From a checkpoint of a small transformer trained on Wikipedia.
Size: width 512, MLP 2048 ReLU.
Training: a variant of SOAP for these matrices, 773M tokens.
Each number is 500 + 40 x the weight over its row's rms, rounded and kept within 0 to 999. Layers, rows and columns count from 0. Numbers have three digits each. The size before them is the row's rms in percent of the matrix's.

# k: layer 2 attention key, 512x512, rms 0.0233, rows 458-479, columns 192-255
# q: layer 2 attention query, 512x512, rms 0.0233, rows 459-479, columns 192-255
# v: layer 2 attention value, 512x512, rms 0.0233, rows 448-472, columns 192-255
# o: layer 2 attention output (transposed), 512x512, rms 0.0289, rows 448-472, columns 192-255
k458 086:506523484447511467495518521527516517513527475534514486570452484501566511509574540462504485529429471479466577481469470479524433526515522551468477472508490523555481389513564589520513541549502532
q459 088:447582550550532477481534438476479442559557531516516518499449512484466453553415420501528481485505495517491519530478508479529490481481553498501545482512578543447478475470516473502421417484408547
k459 088:523539572501508499419468477577448526470519526478444493477508488493442528488473501526481458434498504465442477507485527486540481476502470517397541486528447514490511559490540441549500433504525500
q460 089:552522539485485515514471502470482480544460541436546532477439539463509503453551480535479533555573404467499526473525478509448403485487486452528505526489533483413498428517492442446513476522538428
k460 089:533495470483494526564449460523511503430509459532448473527509490461508477434579539470439525498474557525506484515551566448581573494502433454524473500474491501522423484568497473506492557473526471
q461 086:539407563541484490456472533462455537473581608424527540449502464523509476534516449502489554517511500442537478489485473447431483506516560441464512471521511523488472506498477537486435501520569514
k461 085:486563472522463475459469549486527513593504487502463458542444512482467517459450565592575451498450529478403496490518498454602560531449468545507480537475497503485513433535562550470532507449555601
q462 085:521573476514529520484482458484536474450438473493460480526543475473554477509474510459483512506492476464586451508453476565545542546479482498522433525479556461522572540484429448513490540459474532
k462 087:519440553475524502502476431534469528443509482522498588436525506477531568548523460575458440548474491439458506572560452487484456490478575512541532511527471491504549544521565459442443445501455433
q463 088:460462499493541487453480504502494500491527466471529445551515484530542539529532502483439502483480550554471488489407488501467495543480455575485550462523446494569533474476431528523506470483512569
k463 091:543518503494462495514464483489504547558516486501524510486515510477525485507545474527502491532474473493473520480581432444482481474504545514512566442486440445520471407436518510486525564500481561
q464 091:513507486441497435530480471534549517525459486458555456589493494510455520536453526438501575498543456545441525449505491497571478444488531464453461452484356490594421482521471506509505484524518483
k464 086:463457581577507566471555441500467522466545487493467537546514535493479519545519470472491534521444499491532470516506512564476582472553522562491460499460477544532552514431523533515503465571484515
q465 085:520476492534553452503498490537397509529512481458487466408494480484551476439510474533452583495536459471495477456543515520453441502488490507455490497487464549496537429529527531474503435427466516
k465 087:526550492515448503454496504516538461484484563465525561509532528526498550502474533491601480508437413535468508400566533518495556520534481474481427461503521520495460529549506427472506541496522541
q466 089:537522546490489506582470447498524529467522487471501495495522521451452503588449543446488523487452420459462535506514442454469473537461542524509540471527465513557570520505469516525464498486541561
k466 088:490484448532486473473552477510487513356517505466463478578495473431535479439502451539551451501576445503522465546486443469543452473535502429420495513503450488520471469490550511558531529528472540
q467 087:492572553464543514491491506475465449521560517504523584460511531452509522519523585408586465532528555515507536441524456491535411544499477477509471452475513490501510506510510476470498405452547466
k467 087:515442568462508439461439524515528595496532479518428558526482447473559458521481473509541401518529469510416533527534562434529518507514477508492494521489559412461460536470415440518538461534525489
q468 083:491512541463508462521447484378622428474473496522475457463546490517472503454554538437460480427461554503497487461479473467484529532461517552538568501497524437558438507484524484574485561524482513
k468 085:534540496503464492425558501529487509455459461429579506522562560494553426532555548486483471467444525493487511446563526402531476492499575453482565565433475506559541435531579544510473518487487442
q469 085:487498548599540485574475498489513520513490562476528523529513430483459504559487505502508509494496474492540494441414501445524495542478527507553498514525564464447509501593492431524482495492512507
k469 088:500463520491491497497467500483520513457507537510501520455506562526438486495501513474424607518486494562526525563477544450488569499544494511511366495550472431382455476481533505437500461564504495
q470 089:476475455432513518587557452533467600531534472523522536474512449437504496483507448494541546505458490526495503498533490475494474484497505491504523526433473565493473465534433522538507445461464594
k470 086:474442594477587440487496514541479488556522523498484424521557471470499497526541484455514467482530552477568500590494498496517532517508399473501461494499565500528515469531584501511513455474494490
q471 081:496460493409509557563591508565510459485505618531511455501458491528489466466480484563481496432547462448462468497528537473557540439470474457507538467560473532440538495564563564430457487506455485
k471 086:539540453568476510487597546584476506449417488395476429535532490476532518462522532462515496505561476502474519496457482462543501533534529531492506521476462513477519439489548447442434500539507488
q472 082:445547471516544492555510488593483493570528472424510519509544508505480549497540464597479501470524470502497551455466459519547492492485488507507514449532519459474524458510482576469488478524467505
k472 086:480485549455583519550509527504528578447556560499459425543479487465491433513513483507437504509530505396527524459531536463443483444501507441537440577483530493546519479456449470504448448550429547
q473 091:581471541505480548444490538512532453494461453572508482522501498491576540520504490576431501427439535504444450578525490464485532528516493471555541593534502486446544501500467512455443520498409484
k473 085:446535534509513577498425495416461532526516540558557478451548562539505491541484502537471488431481528471462570495583428542479523562545509529539498433500459528539538492526414485496509463492560533
q474 091:523565497478508466422476434484499499478445517493460542538492477516486561551549475468528551485550440499498556465490472485469496556564477413512560521519503508561489398505557496547462449466544541
k474 092:490452513519452489502493416553481452373504448519522564454510469528514514490412550508482405465519505476429502469445486437593451521558452454482525423537430476462475467497566514456503532528497478
q475 084:536548499511455461545480551486501471513475471506570474564556528514540570481497439553432490450565483564449476483495518454450508541380477460571535551453472550465451536542400470556507454545457497
k475 081:469564599506507422587495498496490496560536529542482448439461493515552452469508537495563476554518530546522497481526479490529536444526533581542511485422513503481525540508519459502523543493431476
q476 088:507540525470482486417585433507530542474541540447475509536518583515539526518590488488439474558499521472461499462559487481452495442494474545473477524448407521469469473590533464463489483473511543
k476 089:467488506479518523575507486436447487510437486536565532445582523520530534508418455539495512456483497521450523482500570433452501512464530535539516539452498421481547433529523514476419469489478487
q477 084:520556537523489493497533449485557523445485473502436578468455585469505428497535486457474454519549472528495495529484594531559542519543494574515469510491503506625630470571499482521449530542497519
k477 089:499522482500495501436495442567523479487488531502567491461551481498515502639526490513544515512533462496458491530476546424511515497454460471459579574508552497535582460526483533509516541503495584
q478 095:508561488452521575501459484525442497503450475506533494552560523599488421520521504435561538515531526516521478428533517452483509590460539505564473513529487490492499513448519493529560546533591527
k478 096:468455461501535454565462533480499535490522498565500474548421560510551499488506465444386480473574490506464563483559516495592434505490485545480521473466477513452467518445516490528508527482499525
q479 080:502462491405439501543575511484432467484529578603554500551601428511558535553539483514527422533505504547479542439534460437447539534539514518457532533485490503525518480522471505500426493498528513
k479 086:472470423497458523510479465527491471477518539513481509526480578503399583458445497442500505524544491476516486546550489523483484555476479513572554545511502489520512411440545492484479511494451458
v448 071:556479538478393417510503597403469524542498477511488443503514486469540515544461521493472625481444488508509509455500546476549516431501518441558483527485465504508487434446522538458512463476441461
o448 059:491508512517523478538543456560488561448497480480512545565440565504494543500481458438425444492468497501509528512564454483507500548537531449491585491499503491463507456535487489529518534552419552
v449 068:523534511526540411566502508461474554504432468545496493455494518498497447553504521519479526513508466507512501491408526491469520491445491565443504433443510503478540435468455484475496516482547436
o449 056:465414541517434569523462536494472471477543506521486543548489506541492610515502522476550493474535524498506534452564502507420490421520483516501507479550425498372490476533523542583398455521531558
v450 072:521480475549550535433557598520505531511495574524482541445499544553508512558504480512460538499482482521479430455457461586444495533548501470509515460481602563530481515457572506502444482528572483
o450 056:480560476477505531463515394537473487405512456509500480522487426485528487523401485515562483533539495488584526539519536468512546514462464518449611541476498523524503463487458466594506508468531543
v451 073:553458404479498462492506476517519555490454468550459461473486467454535484468544466487456551408524506516478476547498549561494517526527561512448531489504480570495442513501560543519416513417545430
o451 059:533572469489508471453551470481457455573428535526514417495447455521487489536479509505528477560461544431492532503568505464468517481487450513534557477479527490486525462535390442500498520517416508
v452 068:532424561506556446443502492489482494478479515389550482446505516442532458558497496396530439547541562524465438492534421520504424493533468480470529448526514478564574487501471427519512531534486565
o452 058:431555488459454443533458499489482518425473488520509469478542509555498540431499546533484509417424439522519479487510524468534572478490611478537452598485443439514490582540556549499475535528521462
v453 066:481528476499492516544588512445456491444470576572490500550548509469490485542530527419498384532512484417495447477473441509467471490468454528451523487549513506519513485517549566472481584459483604
o453 056:527486508492586445464486550504529499516616479529435464505552505508483550564449523638490583495492530522532524487562512538492580514478456475531439541481529507538545471452503494462521512524533478
v454 069:519541550521478573438489497503462500492452510482574556508488492553494442483509487461510488529456502506524516587535506496522540511553490510431553487553491484494528544504509446538485525491510525
o454 055:431444457433574482504499511573540538455496561521467491524550514497462589537487479556397551481446560472494482434399530462485549469506474446470475511500417504539469497510549529520534453626554534
v455 070:555500477546525557537440499548508592465482475542477505523437559411510473452515540525501520413504482526489471520508542452452449522588470525481421475475532491528508506482449561515494578535502488
o455 057:470448531470506493490482467479425457556525550495485502381465501548415413508466472504556519549466531516535494518439444548441549526449460577511526467521511575445492554536557494476454467439485503
v456 070:466545495514539560591547470522507478448466535503492482459468453534472454559505532542503463487525433480466542523400496532536518456448594519431461568467487513436555585505474506493467511520461529
o456 056:508411476465495553495451540511537511520525489503437429487571502482520504474540517534456551433557583463486534522485434423498496487512463486531520485559451504552478458418499521502570457603560495
v457 073:535488510556559564475496515530492519480571435496445499534469501552468494454507568476505466491502502526479535559518562523490408490543503519445522488483452548422482539497475481548466543500493563
o457 058:499482445486435462499468492471541453516456530429535530458537510504580548532434532553530480489537477479481471436522461516543536534495471513573440486499526508540457476562520522469552523525452471
v458 071:560493408524509508533434525508492512494522501533549525594543451488462513422481532506550578518440541520545437479415457452483542552416461508591500481546417571481532438554476471426507469497480460
o458 056:470490526488582502524476498510465519519463492471440403423493527517530556467562545522453473491556525511401514514545525570457517510538525485479483469539579437520517550563561559512387489469535511
v459 071:557560462492549612451523550539522513572495449447487518555452509546509533533573468480525520513548532518500513525504470580488509500533519524526461479512558582469503461476495557590563560502519528
o459 058:422547515560545447523456497499557510482523545495479463551511561479539526541525512568432498511527485501492564544541551502538544546503535460558638513484451435501480528486464424462507412501577448
v460 072:514566433519607534514471561487513483484507465408467421460547490568554505503519503519559516497560541510528469546531450511441527474544451402446486524483450398459452494552530502521597429552501537
o460 056:482578548482477552390478490475489482519478531494536631457490521446520478632549458494449461537541440476475487485487521531472526518494527505491533440505470496458549603516509523504444507474565423
v461 070:508456450517485552449509475404422562527522504430486547459495568459519474540495478406532525559512552489467476458465539455494552494520490533558444509509501549531425513537468522517528493523488564
o461 057:489535395483505474530570492509479484515480526565488433604490435481450492512423566484487458463443496529538537484549436468484480498497495482450486457501471494458575504499538425406439491476526463
v462 068:546459491532501531527522445501511419438454509501484509558410514491555462513458530537508490445544540535494458456466472458491532545567521518501533527531459493481568520496476507434500533463436432
o462 054:494504464558446547539460499526530526546607496483509577466522517517526487474522475493527500511483503502557475525498494474464491412494489531539468463455522564572521519515511424538468560459526492
v463 074:481503431499529491486506502447438472453442453491490503524473467480518481445538513479477566452466443490467508449505484532496505478483455483402485484434421526431473475458477527446491499494562478
o463 061:452529528539461494553473505477546520500541483414564511477532430567531597524511605432569454467563542494524489533525509468556439495543491541562442482496604394515456527515449505500502481472538520
v464 071:488526573515485417557431457499500546487577477497460452564412435525477565469474455503489579498536481532491517479486595548487508499444494517574447442538531516480472473484475540512473485563515445
o464 058:517462551545444583456494525404471528462504497511473524475535565452551483509492539464443487461555516493523525504524416502506469462529541557521487543466521487483551525548494456463524540412458453
v465 074:525480528485574452493467510488476553476536578527483492493476480470534456500604458557466527525517508514455510460517444528558486522454492486495494533493459490458506503519457502446447462508468497
o465 060:483471535492525547523545444477508488512509457460535518501535565541497556531471488466541477534520468512498464463476526582468478497505513457501489505551533546486441497508514426465521523441531482
v466 070:456542459539503489505499511508500399502430486492456485425493456468479461429503526463543531496499453548460504470513498522463565464476484484462468556453530464456457516532515454573421495487571504
o466 056:483494514517488528448501427456592505478501527475554520463463545512468572553554446434518501403558463467510500601525462482508508500440555495602523470545550513500449511521484443455573398473463510
v467 066:501449450544447554526449552522528493374453491563474545535418516494493489474507464518484493581507485567529527444482448435440434490513471525491466519469510506441472568486502512538498501572527506
o467 055:527532536471488458461459467503561467531494478505527445521503487529448481549526444499472468423540502536500491513569456510516484532464451451490486507515502467494468515563546459492521425502517472
v468 067:506477518455460544522499434445455550485452430471485506586606430512481490507544492504552494531453567511456453391611559530455510489492508471526464500448442484573499534443486447491532514454508475
o468 052:424526506565564443420477509528482555526492534525517537465482492542493492467419563485516513430481455460560460568433485537538536503472516558452477411534466492464497550522452545502467476525486510
v469 067:546533522491571445525449484486554474468528526492500439452445598514442511494484510427490481547553519491587486482521504548509478497469491438523447532542539498471465492540509452453510532456467468
o469 055:438405535494473494481504505475548532546530534513530552533514460514521552493488506432511487496492511475481426515457490507477489471567496494437521496447458455539538413480518540448536488499499558
v470 071:488448441525484450514483494462531526535456505485555507499556542569461516527401530516513602537505532448450559507490553492451521543480446516531439500476443482454489468507540530508517468538440495
o470 060:516489500552509519526549481451417502545533541532518510495511477389510490490483514530442439477492421528526499467559405540517514514539517503445519390473522519534585519550473450488540501437485488
v471 071:502523568525441547426520523480530455454537569493552478522525479556483466541512512541504559521484472496527570453489444539512430506522480536457508511441545472479450523447466552441422543585518502
o471 054:485416482453547535516539516494469513485486402479492492454484530488556458479517489501526492524562510565580483503486508470455570419546522553485514473457544480432510439545529486495527473491564537
v472 067:553492581486597455544480410509501458540492477461500489501509502497497457453525559488470468516505532442473418539531547441473504465524492564507603548474503463534444462415520543459488513442580553
o472 056:473481468522451496496521528517496488511425512467492494477486561492518502485446448445549440465445507498495487388522427552505464492516461502517491397582484538490534520511448545479499561511451503